Part of a small language model's weights: 17.5M parameters.
Each number is 128 + 24 x the weight over its row's rms, rounded and kept within 0 to 255. Layers, rows and columns count from 0. Numbers have three digits each. The size before them is the row's rms in percent of the matrix's.

# layer 3 MLP up, 640x320, rms 0.0797, rows 574-603, columns 160-319
103:090112115114149115132161083178113116137089121152137107152162134140085155128136117127123150142158135176156141138157185172131147136138131144144128148121124141123144119135144110119122116163140120093152156123144174107149114120119151119115151160142131127103096155145119092166088111116148121126113110141106119122185128116118149102115147115114116088102137116114140111134134116169114137139115116117125140123185069128159126124128090124096132117147129190156097158085118142125114115148125177
095:145128118101133156099039147144096150148098102093103139142166131174114103128154139135180151141134108160111082134132110097087108130094115122123139138145126168120144104131189118157118116117161153108136135158148162137130088113132147159118131096184128155112109134131173142133104153112096101107139126108157148162099148104136096122135125110117133078119163155089156130127156088092141129154129079184153151124145140131128122103129136188161119124134115112112136134133160159155169101125122078
100:111151146125154157122116143145123124131161106124158114145170145112124142126136145157052151129139124111102118132148106166107115152103082126097123162132153129125096131129147145083136121126118161110108138171130096159101167091146119112081130124092111164167125156106099076127113122089160151171136146178126129085109125146158099127127113129124104138059113149150205154136121150168101164128102095114152116073168114126142123100095138150182132105096146148154131137097117144138135134147116119
101:086096134116133169106107157149091095150147112142139116094147098103114150128126126163130092126154127129115126098118105174148136132139154107142126177134153113109161157109123084140167137108116123115123170145129165135082086140152107162132141111157153104112137097156179134140134092137109109098162093131153153120114130120117140132126113087159129139187138156087080145119123144119162163110151126123143138105106106090174151117100106114108191101165130070136075139132186132143149109165127122
102:122187096107085124137163117158132150108138117131119091120117117118152099138107141123143133095130110158068091155090106124156167126132124092158176120133146127120160126153105143136122153132143113142115137085094135143105125122135130095092092129121113130145066082154144153120094088120110150169132105143070097097083120136130158150128103100181112108151147163163156129131092099168089129114143132114141121138152073110161117127093125157139120110138128110092176126119109132130131100115129152
099:115109133164151137134124122124129120180146130119139101163111105133140161139145112110139127116134126136123141101083081110148100147137117170124143169137129128090106134142127091105110132129126116125118099109146118139115147140128165164124113132140100135111122132129080090170124140119198125156110147134123098091129178121090146156119121111164126139138099125108123111108125155119159131127123122107118132140177096113146104121124146133137140136108149136133146150154102156108100137104119107
097:129114097146146120141100158165128121107158132165123147144152121122112140093146141133111141088082158173164097137099105120138126139151116096115151102090135107110127133110136151151100155111130068103167140152146110161145108123131150157117136150088096095134128103129131113104121137138139133089115145118116108115101113123117136120117135136155113146084096125083105143103113108070134148106161184090096151212077144157125156125146127124117139107140109094089106143142174142129147125104150148
104:127131123138163142167150146127142163144103124109120168148107107151103083128118140109171115189115121131118125124084121160142133133138132154103114123133124124145129110139146127131143123136143141151143164138102118166084087121139136108131106144134156087126141138174141135111138111159094150130114155117116095109119123112150121128155131115131114106162164148119132118175165112097172134119101165125148149124088113159147149158115137124136148144131165121077119119133122103118159103123138147
095:100144154119138100152088154165143078129164194083102170173106104103103126182172151155132122129101150095142137134108138132142149146143132124148137133154102127119095105131102148118133091120106100116146136105133149094129126124162162128119135158138184153094150109087139119164135139133113140118154152164126137142119137131101106138113169079140183114125132136141117125096159156107144112137162131125110118139090155135127100119149117122124119127101139143124122121163152122121114081133148109
096:131145107120136143141116135106110122104095141117153075131150184152145139125138105072102116130114107119108167141118158104139148140138106148093156124117161125137154128141074152111109125084108096162172119143118086082129128105111111127138133128135114129101143112120129157124113096121094149181093127123145130110113155107132126123099130139143094125113122143144147116123161140153127132148100143153147090184142158126069127129124094127119126136147095137126176118141133121140131105152119137
090:115142111127102142148151145120169140124109128115084126102108140118112133158099092121141129122148088129141144158134156078159123131162128102117119198140095100139082126149133120085127103145110140080141169148125116169098164102081140146115116104162148113095157105123155138109078131169160132153132098170126099130087154126139113125115158112113118174124138155125152107125129153153088093117134135083141146089146100123083146149119141116047140140125112125130135114152166115107163151141159144
101:109120181149135141146154150155148127128130144118098116077131201186134116105135155127116136141119140139144144121129131109088100099109106118144118114125148141140090107100139157082102118123175150123152121147118134121130146138154142166120100100138127113113082134167161113121162151131140134098135116137142078083180150141144119142065158133153124118141100118109110073101147137098122155136127106180123138118169155140099127107152127108148096135149107128115137150116129078086148144140134106
102:119111154103150106166163122094102116135117132087119102128116114191137121107118111094150094135098138093131108093097098092175136129154120149154125162162147139130098083099135144104120127131117118134134104135099190174166166122125057148127145115086098104135152165127133153109114138106132076096114124147145098135143144151157080107112152077125137127111137137147147160130130147083183154138120119100126165123185102112120133111153123122103128108110097132147116126130171147134140112180116113
105:110152119141123135110113107091134139119108158204127100131116153152155135120131132113117130108130136135113141101156114113138097119115152139139170131094139139113148106133104136113125144091115122108123166151119135129099160107120085090107099109123165145177144093119128147118120101105124150080167126162121170223127141112130137147125151135101141110109165109164136104087136105156090130101158162113108150129154133117144179124088083094142098146129147096145099105103136116113133143148111104
098:140142159144127161127108109163125123147136134144123100134133122100118154123142126105114198136112119167093180142145129116127121123158116113096114125106133100134127113117074100139100142088128125168140108105167126121141111132114109156164133107124113112121160104116100133109132134146126184119139130105122077081153132158122172132131118122169156119113143130143098146082128119180142135137136143130105091150126145130105170129165107117146103170131106142036132109153139101096156147108113136
099:094167109142158120106135122134094136176126136110157116150129177143099123133124117095139166095103116123103133144129153132137104152131125137141092109122125130119112115122113156115108070086141117139157119134138113150159137161153143160131134153120130155140125124140150149144173168106131141111093139126158125152154117143151092145143113095135150124101131147136142109142113134165179105103130167112159122058129127132102126104149148130166131109136157094094163110096139128150083135172109150
093:147110192170128152129127145124116134125156121121137130096113135135161123124153132093103132095167106090094123142135119148117152146145096133180119105120158124103095124085124133121138143153121111141148140140148116136116123158159139141107167114122109139145146094098140108157161125169125113109139090171091105137095162130097154164133110148103131136131185144128144133146152101144147097142149095136120164163137149128131148148136130110145112132111137143093142118141142104122115137107134121
106:112112150141127073104153111128142148072144135111126147144085140159080125099140113131131080117140106128110129125113142095156104114146122098131103118091145146085124170124124126133114157139137160141148122125151099102118097129178130173122100137115107083097124117131110081116120114108126151151072140129105129180095141103105098137106109154139093114101142119111136159151111115135154102136164079097126115153140143118132115173148101141181106135123118118146120096097108125113121134132155134
099:178136111103119121145146119135138156122149117102153128146117134109121140120159105069121135130125170121097141143161130170124134107123132092118085124148125109118124135147149150130122095122136095069171129135148136163107066106076156126103087127145114139140122184087081122107122144116115101114100126166105103168150180098138145140150154080136111165110145108118127146105117123113142141107131104144138161125045150094162141156129174132110122105131104097132099129123087138125127126107111127
095:130098150065091101189097118178162116059166074168125111136145140104100150150099100119120102095149151121141129141154088130130117132128125112161137137147137107134123136138149103128105132120119133127156121108142112104133141134172134127185161118127123116152133089178104137104164115125117161103116114127124162116123135133130163105145084135106115158122148126111118131146166107149133167123139087092139117097119114183136110114098079113094178142189119108117147118139160134129150096121139180
101:127146139103130118088141141115098159113135151113107136083150155127150134119115140096128149176096137163168143093090159108127078188083107138099124131129147099109076148086068156130104115118147181132118106083173144083123173116118107134148128120138103111168120142133087129120129144146144114146129110153116139130145139108119124130122119126098125065112141113189139157086187142157136132149119100107118216150158141123133146128128154110164153137127130130136153110142195124106147115113172110
104:094131137079130105166159100088180110114153145152140132107146099102127132140128125142155079138127151145089128145137143139116094139136105140149153137129113145077156161144122145180136136106122168108129113173111140120095100126101125189158125131162112111171148169141135130143163120080124134107124119135129162097122169173134079117115138127119112127148143113127156102122136129149116124120133104122128159150099077110123077135154101144128116124150125128121136107108115162118094160142173111
097:134168129136135135118137171148127151163126086128091096122123154158122131154125100120134102088094111108124142141131151117142126117104142085134120143141159116118089138102165096111069167103102152110118122141121155137101132151161110152121103131148130113109204153089130101119155136099131117142133103111201112112170109144150149135138152150150165160181147126112128143135100153106136111183140119118135135142178079097124146117157152064105106131144105125110147131150151107110113089111144112
104:144129132128137129128159133129134128136126171116158153165107100096119135110173162090135157100111110090121122105136139144079137111103128103115115127139116089118163090109121133065138120096111134137162126136148116153098108114137144139151157139148135130134114054118156092121125146128111158106154124122108139115121149137153130128137109098145128157093122131182068096123098127131141104077145144096101157123126133094123145117092193105147117095100140119118156135146175077146130133077089169
095:166159153134136118148108091075181110134132129137142159161117126120153112141144132132111095149137115133136176142145142111096095118142124129110105160124148147135125083133108157110149116128123102112112133096119111075100124094130128150153079148159118130134157178127147142138181187110155110141118096120129132096119177112138167141134184163117121143105095128144128112139114157156128110134129144130095112130127113052141101077134101124124115126141095159107141152093074132122077110115072105
099:114152144152069132179131152134107133106153122102114113162152139129069117115123069170158115097104119104093171121175084103130172148099117124153119145122146115171123131142108136125115147137088126154153096139113105149116159154118105145142114113109133134118130115146157112150093139154123086124121168171107088114122130146124144168158125149117119127132135105150127172104112116080115106128146165157130099110112148136151108111153183159101129110124165104100172150135159099130123188119121152
097:151117156167119136146104105161141142131103128098138088171104109115124120129168124114160133161128131107126134146151122150134134124132125117134109088160092157110101111079124144101160162132174130091099141177118141112151132098130168095070115146155153104134084104113171157140122126123106099102134158123139157130064131163097080101114171159139136131161147144081127144141111125130159130138110157114137072091119149103128110132159133114133100109103106090092116119117093106140096097128158099
100:098142129112100095128146117123152084145127149103143120140131164138113139150165111157147149085154138182123118125107143140105126100193124120144106148114104138078145078106139126158109133083189113155113122148118130119094158135152136120107122131116114130146095132150164104150135135132159104121144128124132172137164134144096115107111134091162135127137094095152067124105152149119135156128116145123176114154110170110139105122079152157143130080110113128142134131114091139105174126126142144
091:122125148119104137115109174132178130143133116176146091121122109120128104126193111106095139087160124124118098109095089093176155154097146122127111112134165099111131096130132146122153142144099118108130109095101110107123095155124081093122098126146165122133133128150122123166115134127125154119099119124138117128120094115141129139170109087079070150115075147100152145133134115092114106108140139118067114138145085155147097111182151132090133148152108114195151116118107094128159153133147123
098:125120154137097095138134100042111115139137186086120116121124147116101120108117149126116154106169103155165108101073180124121147148140088168129151126123107110098129122115151117127135088103135142153136070095153140133146159102147145109081125151120138136142161107099101123145133134155140129130072124143163122072139086151159131125158092138117107113066141110143129133182115123146161182174107155163136141118126124100101101128105133134140139139104131185125135087126145104131134144111175114
# layer 3 MLP down (transposed), 640x320, rms 0.0743, rows 574-602, columns 160-319
108:129141167117137117119142133138127130115128156163115151154145110099123170146096075131121112072108170137110136118129164130128090127127129160174120116158113128174127096138140151133168136138095102119140136136151125130110108116112127183137107114122164127144131142119090151113137136112092140075134138122150127153108128144113155186115099087140136127159100133129127157107157155133121160136114123167133183140129145121157130116146109122100151125127129143119131095094170102132120118122103152
106:136120139124119102146110139117145151138140127145132117156133134133143183132097097075121104156133099124120140138107119140144105085142137113123144135147135107096123102152108133100139173156118105133132131099094139128133110124113122133145140137104064097157119126106120145121126129129169097126132159147119146157115114082146162154194151144143130100133175105123089127138119156098076161098086100122152115110165135104169099116086099116112112157156107105096103149145121154148159134094118099
103:092117125155178140101125133135122149163135160122116128143120146167112131146144174153145124115134121118167156166133101167160161139131131126153147131138118119107111151114178140088123159096131126079137138165102140130142137072124129105107151155130134128114090150158132151080137112068074092138099121124074127131097143117133084175116128099171074109159121137093162164110177127138099105118150080108164128096113121142096141090105143145141132155133145152156128147120133142119139118130149106
102:143120147123157171153115141155116124132107128122145075097164136151111128136122139185130155146105143102159144146131074123109148163149125114112102101069109101137133141142129189110115136066102107103131151101132145143160178099144168141134121156081109087095109135104143120118149125090119186152156119132130166115118166142124139144141140107146154129114118117106101107108116138129128145120149096145112058160139110147132156146132158120209146128159084129153104141136177131121120126148127136
100:138154098127148106124143150109124164099142130091129100120099106124149164152153123127070165127157136101101114120097140069114123092178131156109112106156134141143110138164120098130109125062164108143182141079121145126138122131074121145149164157064134125076161138106142087132127104172097117160110098145173134156112113124159131146093121123128116102107142116130141111153126132126096139157117095137127099087122145123152128153103160094129111112105149152125111151129155166132158092129131135
097:173142117100113125139149140139175154168131126117167141133129134127145169110096113159116089138157160151134167124156108109141171119148176151162100122135114110172130148125126147152148130099116119111098123128185123095143108104116098111142144174141134130135123133153117139141137117161136136147118142136187174140131114162116157146138155136151114095101139183139091114125120111106187164112085140117154155135119130138180133179125118162148125108155089120141115097113148082138116090135125119
097:123126114125149131167109136148141131111142138132162131094149150097119119151164132074158105108128068121110119115130119157132119106147113127091185106093155120112166132133116121131158135060109178178174152092171151100132145102153116153122127116112113150088133165116117089111126108096131128132133122110098150137156119142133146162102148135117128169144101079143133091112108132122131138140143123096098101102095130139150150120153065116135141144161094148122120165107102135121180137115132130
097:112122094105093094074100175114096132133119095176112126142139108122095141117139124181164127121088121150121146130100142161168168153161120114129139125067134108124068138134133125116127141139110129186174143155146139148109137120112174093119108106138169155156143125127169134103123171143147111118134104149121092111152134052127153108068117095118156173130134075128103150102108122132174121135148130117147111113125103121106148098145112089108098122110114095124116144104114109091120144111115079
098:135123116091124080114140156136147114163162135111134120090093111061113135146116122149101118143126154089178116130121181130162145152122115119140124134110079141132108143129114160148135115104161098131127150143146092117104119129134122139096115171153131177119122158153127113125157149148121141123128139182117135147147118109137127143139112116148188109095147150090088112105168126127129139139171160178139119120169132133149112141084120143155148131084148140110140161120115143174081126133126113
103:133157122056149091115143130157099116143084168108137116138109149203157107083151166123143092131169109150145134115122111149125127155100103128170139145159137142142149143149169216121158108144087156146146152146079138093093154141109094127109089134113140131130084127152132124108158141153104173187153120114151121129117109154135113153138126105127126159124097071102133172091105113098127121130139117112134120127131127139080136146143115151109178143130138115155146122094152116135098142125175130
108:091135176151110145141128094138114077103121135108170139165154106114141168087149133144138166178138135142144106118120130102103106084123118113111140147154124100131157082157109139117129160142131140117125096110154179151185102165106116108165131126121089106098107126113097175132124132146129105136143155152144126139193130099126103141113130067113105096129122063115161120149140111123165175094115126105100101113090139113126090137164148111139090145123159100120161113117119133153140161140140140
101:150135134119144133115115138076127096139163147110172133122151106134119124099116135157158142139131155139115093075153130125168131115162128089177111084146134169134139107123169123144099176096143094152087144176156170133150154098141142135137147095146109139169136112095100139127161100141145064141080181112124168132123142104119101101164168078129137174084136141140096132092109117108114147107147170156156137103134136123125079123141095109144110103124133149126120103138154144161116145150153117
101:148096145159101140149111103142127078160124156177119125135143116147082124143150158099125154116157148156146160132132111113119093100095181080130173129142107121109157147097145153101093126153114098129121092120101097123148170134149112126144141108139142162140127136078109111169140116101136118115102117160134143162130121180103121147147147110157129138155121142093117179145117106159152117092122090145135103066176142123125129146127124134114094080105093161154133156138148083101135095120134109
103:123114133116135175093151055128105098108140159105139115137158142109126117139087110155140117115134106118096125143122139135148146130123118123154152159179133088111137138126070161141116121124112122115121092115148129170149079157156123139165132111137112147153096102086120145124154172160141065148148066152065176161128113107129128139146132126126152103118094120116142123115159128131159156091108132165134061082134100083153150130134130147135133132102157113107156126082093136116118124137154123
097:131131136126148111131154148119110122168126137129203118153108163101148134129086124102129089138079114037138121128138117113105170161110156157139096149134128136128160108096175119122162126142117117116130158126139098080079107136125101097154119106101121087111097136101114136110131126070144127149149145141117112110111153150137158102160116122145131098141161151109138154131179073114082141117095097149120160168144141142127159149133151123097159113157128129135104151134120125116177129145176114
103:120123126159109144173122147127123143149107125133096089103120125106179135098134123101138095086120160158165133133160090103123103098148142141102142092156124138103169138139098093125151103134129102167128150110113140127143111123153143122112116163142110140125096116123108134148078099107129087163092147129126109138151126135098158172100159110142109117084125104144127137138131115093116134110092132122120074195125125093118119100124081150179143168112133142140131119117081129091110138117116143
093:140189145163112106103132091144163113142123160131157134164151132137123109129113139123123157107123121116040132121110144098114137124126133108110078110160148160142102120146152124136090095118121097118142162146158109106119122124108117107141136128100123123124154131122091147125137125126152110088148157114150153166102126090114132217083145159162115128147145122132106120167101147162125108155114143107138113094123179145135117157108142133086140167154143103103109116118131099112163126134100147
102:133088107129175127150114104119132100117123125140082110133141150119106142084115121063131126155134124113117130140117089161140088104147143158120152114143144162118087107131134130117138115108146139107167100135113102127136105168102151143122145139146107137088122078098123129190138122097116170157137115113120128128122157118152080145143125120115164107131130194091108121136175096112144133144161146174115096103126094128109100144128115181173135110131124134084155097107088081137149135105147128
099:118115167171146112149136098066089123176129157070125117117119092098147120127127125164138141154105125134115140149136121140153137104121175127134155169202131130131116094091103124135159133117125146108104097172127124135139153168150112073170106110127105161158132111155107121148121128127149122097116123133130172172177149148138087128098124131137085133147076114181095138155130126147152126149108171138159116116159111169126168126165099100133139119133084094126122071116164133117128061145134098
101:164135150146143073148140146160143115109156131127123150141132111087113123143100125154101114103122113095113137131086141158115166122120165119131131132122142082150089127120124133160143153114096141117118113149131123167130112082114130148107108136176118122112111084134107104142130149153103131173104131166101158100142139182114140143134070130123111143119126148108091174113187137109110125140132127094162111103124136125107085119087094125142114113107107137100081112154149116136131126182147154
111:124137157116116143137110161102153126141116164121125117136106146132170153083096171132123108125145107101135158133055156147141142144148191108155135141214079130162136101099113135109128123133116133155118153137158109154090104181127108134125152109118149114154105144157106150131143097119145199157118146118132131109146122121136113132081135158128111113104141091126134098134110168121108133157136129101130171168121178111118106091135114130079116117116112121112098128121170114118155161141178135
101:136138128130120158107125142184092080113124181129135104142128159123169114102113124118157133127117162075158132109143124122154125125176162127088131138095130149132132173132093139126114120102131123102088148115133161158141125148129154106148127097116164064173166159117125148133159128148166136102166120140083151136146110147132151087178110118133116110095149148148136108130152131141164123148128091108134149119171134126125139134129082120129095127112115130169136076131141144125115134092086100
098:147148105149124100112116131160119148134130083111162120173133115127144180169128151128140089123103087131138092118135114127167085138144146128108092149182128073182142107101137133114142183118105167085115097107115130109155112131172117142149097141161144125122102109082075118138127119119143149146156163108157117083132137175127111143153155121120120132138128131130093143173153130107146146142107126132090085147147109130090135127134162134131130119140122133141154083113152086118084104146098069
102:160166164135140143100109140100123120173116118151096086134115100122170159074084146151185157116109142144155135130100087137123134149145128142183119119140108139145111129116149147131159130111130150099120169107116158109147144136142108104122143119114121111148144115141079150130107112141081095138134158168141145144147132155125155163147144163158112108102093122125105136155087117113182056155161157176123128113089137139143096137130087153189110139068126082110130082125135127110128094112096080
101:139155092111167130137115128155102136132123129115142113125141124121133102096118123152172128130154124123138139147177088130123148122142100137091114076125110100101124108063141147130082180164102113106147104126148124154188114101192174138104114111115155146141130156150133133180128110111122111106125107135107146136125093122131121074094142162112117126161128113124149126115073120079137129097110105145126129153138091136092110150149116112146081082114147141153139142133143157104100142118151172
095:120169146139129131114106094117097120142113128154089111093124111165183144128101133113135146157125138144101179138140140118102156140132093112125123109145075099106149142093134160119114105129158093146104120159116106152089127159090126199162145136146127123135062141122113138174116166128130087111113120121117110142150110122144113155115095119148136164140121076122115143128164143128152123112187110149133127113110114118122114097143179092118139155144153123101141112134103124160134115150091134
100:124120137105179101114137132128155136147120132164110133141117107140169143153142133155107125128103153143183103147129133129120085134075132153149125116111132127149147122126128155129131119153068145156128115137163094118116145134097151139140113121150136153155093148116074109094168081072149128126125093139135124136157132087161143067154111132104118168106112173146153125127147129181137130109119145113153172124108167111127125118157109085099140114137121141197136165147155155144140163165153117
100:136119124120125120139151119122157103127154132089162110131109127146072156139140126104110124108125120128165113111140123154102140112169131170139119094150135096145110115146156114168120147150188173161100082117159103123125134119144182086128128121117148131122116146106087150180136102155128113116121102103087173157129143143112127174099158096110165112156108085129106151094158147099134150106149117097120171129129145121103134124102096183149137093092133134138137123103128112142120111116131134
095:138125141080168150144159166074113086128123121124123135132123115105174112157115086096118137145097112123111100164125134099116157128146114119157124139144122108137146125141149093129141147119112159153137147074144118125147077109146148119124137131126149109123134105159091141143114155120138124114155113133147166103106134091094098133131151083128132117118104078092127158151147107108126142126099161103138104134139144119160098096152144144135071157111151140170117109152159150091108159134155133
# layer 3 MLP gate, 640x320, rms 0.0772, rows 575-603, columns 160-319
101:141135069137134129141143135141121113103154125177119133133116104097126135184106115142100124086060127112141154139115141146165177099160148142163133166151120119120122154153133114134139125134139162128142074108198091133096153112100110139112094129124109125121135134140075107129197095158183144131078141119107125145138088102115127096107143140125148066163124117066134098137165124138115134092177147146147101110121100106164114129155114124119161137162118118123128116118114094121112133122121149
100:088162141139123122089127104161135185153134111112126107168130102138125115121086145117123124124149109113144119155159138181132105154133103127159121123092135138128123137159194150069161128081119141085131131123107110133113146131136123124126187099109120132097118126121110127110126141123096137158101178141091162141103100135131123131137126153094101172099099126117152106117118082145150136116135098109122126080152117113128137135127130191181132156115111156173128110097156093121195155092134139
104:146112132160150120097146087131152132081134101142112152167114144084100166112106145118144110141089127126155117106107109127117131126105112089093109127110154172090140168086103114100164096113126109078137139127097130140130146102103152137129137134138135143131145153128098155112172076108131122132092139145141116123118098163160159125172122117126132134140151125133138101083124106127093094141103152105154142096088138094122083127105107092126147118123122175127177106085112099127151081127111150
098:120166084172106137127131127136108144116088095162135077122145069141181118167095149116094112115117104053126088154100175106128159117101144163140129126147111100155164113129125155116126153093155126150137106107114107076121163138169143120103105156103116159132098108164143111125091092158121128123099144157158111146126145137142116143090079132131107070155116128147087133144153111094136151118146135130127146097113130122109076144126143127142128133160148147115134166087145141114134114116118120
098:116101115136133123129198130128130071167113139137130145131111140110162137124115164120094133152154146105130134191142141109159109169104143080129137111102126121110139170148161143137176124118106172088152113123165145141109114164137165089103088138146123114115111144123119073147146146090158130162128136083148149139140147082190114133112138133165149131118118107163117100132133109129141116158112166072121148166131132154157129144109181125114110102100126065126158186146082143110143143137133136
101:137143129136081112127102093086128164129147172095112128136087146129105115085106130101134128120138140135121090107145075138117123125118100110134131121153130153109108120115128148105121134126104160125134178116109064102129117103125179112117136158120126132151128110131135096113114095123124114101107103088176154112111101135145107132141139098141118125142178122083117173144185141111127156082175136165150167150169115168097105132117105176142111108139122109118111121143131141139132116097114135
098:101109162126121102125138110161157114091119157130139152100100136146144140098149125097150132128149129144139169080123091102125144102151147096132136091087128155144119139115095087154127123088130134133129114101139170056136099148112123137162111108145138168130149143129124136141167108122155135163124075051123111170141102160155105153116092141179137164120107141141155127138116190150127157142125152138089128135122113127140127177189116152136095112110153146205130106113157128135135094126106115
095:120174121128146093146138130122126106102140151130110153122102098123117100154097140146139106149159123094122139120067130119112103097126102198098143168139098150120127163094148141126123166084128128100151144167130119086120183126133115106145126140122143119047094144132116102108122119097095132148115092084138081167113146088119137121117120153137173118115128121075101148114102121118155161134149093159113127145092157154132115148112118120170127163130136161136123131109123175143142114129121136
101:101127109087166106166149086144123144132095122125174077166139146115161164125154116117178139094114106109127142146148158116128120160126125134124127104178126112108127136117117154116117114129136144115156136141055116133104069100084097148129141117136112132145127119107159166170172103135146111176163132099149135151129118109164121111066135106117093115141115146123109111117175142153129156177130088118147137154116118083107194104159154118101132180149129127133166137090128141128108100115152123
090:166170098161137151080106115109129138163103086115058135099098101102128117149099144122152169099139157099143137130163147096093109148144099139133106120136076106117146164145123170138133144114163127127142164153118136152073190123104161141128115100130135141188145133112163145120127108163117077157134113139148108130096166137102136125086168165156143156117141121135106113082109136165109120126146136101120142113157160124091145114099145095107100153153111123151115133081126119112116101117105114
103:150108104166120102111120089134104169123080124103140161138091068111151110097126091125153048110157116136096140152134106163128142120078194109135121139134095101142115094178135109111154153160120156144108122134145145097118116108091156092088101116176142110133092149126142134142100154167145114122095138085136122122093143084118103146159127100108114175134166113119145096138093104137142144120083112136113140099179152107120091130150132125134118143131143131176191147136133105125111168093117126
100:089109113120137150121127151139141144148104101123128117119124136177132112146147101117155137117131092128111160127118141157131150163141120117148144104117105117109125103141120121166109149142085154148146151151163153114121145133131134105143152128140107134130109138164124120094112115108143140143140129177120154159091143060130124122096109120089080108141189145135131133132129124117130124167087101133113147136067125094140117110106127148129122168128141118085150140080092122178131127164116180
102:154135099121157118129129112122135166118128147114126129152148103143161140175111126072151110145119134132122157100148099113104091124145120131115131087151134129122169165184138098121141139131106128107124122107093118147138116133158138174093121142188119116137124112136176149121114106145100115188149111106096165163137161104134115119155118128096143119153150145174108132108141173117127111113137137125124111176107165053132126110119133109121121119153072132112126139082125134173080142135163165
100:086129110123109105152148134162155152090122138127134134154119084156155118135109102125088153125133056116169102094109148151141125140116114146145146090112148126166104134122080110134093090149092112129132106145106145119172121180107143085109077154154107130149130150166106148113109114111117138150107066104155152120128120133117179091104140151163124121115154102113170118152154148119149125155110148107097093093133122126141148147138090147112156171137106101116130109124092143117122103139099114
104:137110106128125134132122124137088142084125129131152150136088130075123140087163098095161127127156138095113171157167095128111150100160117158147122135117133129169136082161146119158153126148139110115126129124141168150115102113136130138139123108131158129122112122136120197094089112162113143119141148128118120144143104131116124141078128131107117124138125104118176111176119114117099140120118097082114099175099105135084117144106188105109146127133138081113162126164137143106077090144131143
101:163117133135109159079141118116133107105093124131144162150119126167120128117148140145181165135091156152104138112158153163072146111128124081164136105126096133107097099125094118159100109093126147161122122144120114107073108148111149157139111142144153110125180131098142150156144109121126146101107134136160159102106131110150063150141134124102139137140183139137134137142130099120124115129122152094119156141139150148160111135137132137143144124121102137131142136097111112136141174110155131
102:162108144145120144140104139131149135169126132139146138152092129164126172149109154122140142095138152070152099130108104144128144145133113128138094141139134159170128162131103156148144132136125094122079135141128124134116104127118077099130078086171092094137161069109117115131135145135144119070151109106110129138152158095151094165110122105136121104168127095149104136139137125181154098120124177162107125162138141122170125121157097154132111114111094116101119164095116132149135122123149134
102:121082142129170112098079114165147147114108128137150133135123135149144119107130141142100142151102111120106123153128102166115125174107151096124133097137153103122118113097162141114098121127144128133119152127110094108093092108159156107134125129138137169141129117131118113086126141143081115122098137134126157115149161095079149108113121178139152120121129122091149101119133148111134114139141110142097089090098144141133120145136111161142149170133162154134127145108143154172143163103146117
101:140162123080110164135131106151105113152153141137108129137086098120129178123090155151127159122106172090150112152097133122084082126115126125149171118136134123136113173141129163115163101116099111094142125123145116126146057109128110091099096093150156148144164154096135141106129118106177159127122100137138167133137119080084139170173142129144112101140143122127110139171108141142102103143102188149118156080119139134135140115117064118127100131142115142121104096138144175122108147115129159
102:099126127135104143115138148143133149173090130139124110121115146118173123116106152122074129152139130130103107160154161111137149125158124135157151119143119116133153069155174092075125177125099133134077100143107123099148119096107150135124135106149116161093143125146193114110156123137092175114081116143113132130130151133086084115096135145183162129111113110116150109162088121124130107128164165165095082093109151107140100084139157105111161174163155117144115141114106153150118113123113152
105:104157120144108144141144113142129134154147141116117114126152135133155145126137152113125137110117164143156099068108159092139154142136159115126133100147170141132076118180146114111158124165187146076151135128094120120153109102097139153157145161147107118156181154132126132161181135154110154140113155122130159149125182158140121148117113156126128119092111109155112095121144124143143091142132139155121111126112145135094118166105075110108102143123145139112179152141131149127094141125082090
093:169124147085130136114122116097124160094145118171135115155083144185134110117132166155119135105138115106136145145113110103167124135156137147140148122120116139119129113123144101101157130112135129081121126101141145160125134146136075148080089104134125139110131150083112139135140118114128101157148154127131075098104144135126126145135181117160100113091187101152166100135116176163139110112097163150128119165104167121125129139114141055144131123130110177141161142179162160123174142136162163
096:132078116113159128123173132146145133121117082157133127133127159116114150097110153118157133102125125101095112142122103193109154102138128129139140121156154135110149100144153121133127094124121115154111142123145167109099117125110120132137092145143116123121103091133101148130114126158120156134147095154135132126119113121123146125134161118140122129159132137118131129142111126083181107132087163157101167175139134120109137109124124137120141124164113134128111097126202085112104142125146134
103:132145065189128130111145142154147125105113088123139144118114096100116131106113139097127095145143120118135154138140145160128134150146165119138124166200154153124093125164124138110149162085169160126151075133128125144097113113122167117110176180151139152111099130145163128125132126110125133119126111162112176114108159141186137093109111141155117070148133136126124138148105156123123099098099129118117122138106125129111139136136135133132199119127155138115139147120109144113128154117115138
104:187166126137170160149138103112103130108132115157118079103144138126171126140115176129107137126145117099115137134112140178114099134116131147117107108119102084127132104152123161195131134142147115129110105129138111124137156094142180144116110121178097160136110136113123117119153137122084133115192108130134121134127161141131132140049093081109132116110162157087167134150147133121127152134142147122163146105141128114150117141119111085127165140146104127121165124110136096143131145103138097
098:130157118152116121146128092100114085072110070121144124177096135114110130143091138102153127116126140149067126145143109131137118097199102125172090121120162134131137148180115081136108113086161115125144158103110143122126149118148133085143146126118119116116091122139107144143057123150148130123096123115111165129164115115141095134127131129173143112160110111092130150139087164120128134144142106109149142115156104147144121138123086164124145127162118119120141131096150115131081134151132148
091:112093167125116105125141112169108147184122098155145157098174117162104111141150138115170095140130144120160162163128104147141118155078131140117140125114161120140122137119148093139103146133134124119096103129116129169111125150150104109089154151106130111119164117151152090150114102119137154096136153146107097114139175164181110137158115102133152082131124101143159120093140145157108166117139148142166171154144111161112089129162133147167117102177162082095140124096153122113180123142123116
099:131095087142104132152112140133087162135142134133122140147142126125147135097128126141119117180133120112120097093168111137131104147132117124102167140085139104165152111151166111111081101123148115072124124148128130129118168155111167089118124087130119188122161128105115100167128096118088116152107138101106143175162142148128130123120121109069134046135165110132142129114124135124095155098149145132127157092142097131151156177166132055124151121140113159110130136120120133085152122115122090
097:121147134113123106150156092125190175160122094122152151143134087138147114102107163141145152076189112158134103130119136114170093144116112124117137141104126095098104120118132140165130106094118138165104100128111134116167156097146083118125105128130162162132130116132093133128120138125119169132085132150145123160131181125115124132113158092134119112097147094128111154144088104118082168144097143113117119116136131172129105122143165127169103153094127098123095096112115104147122101176109131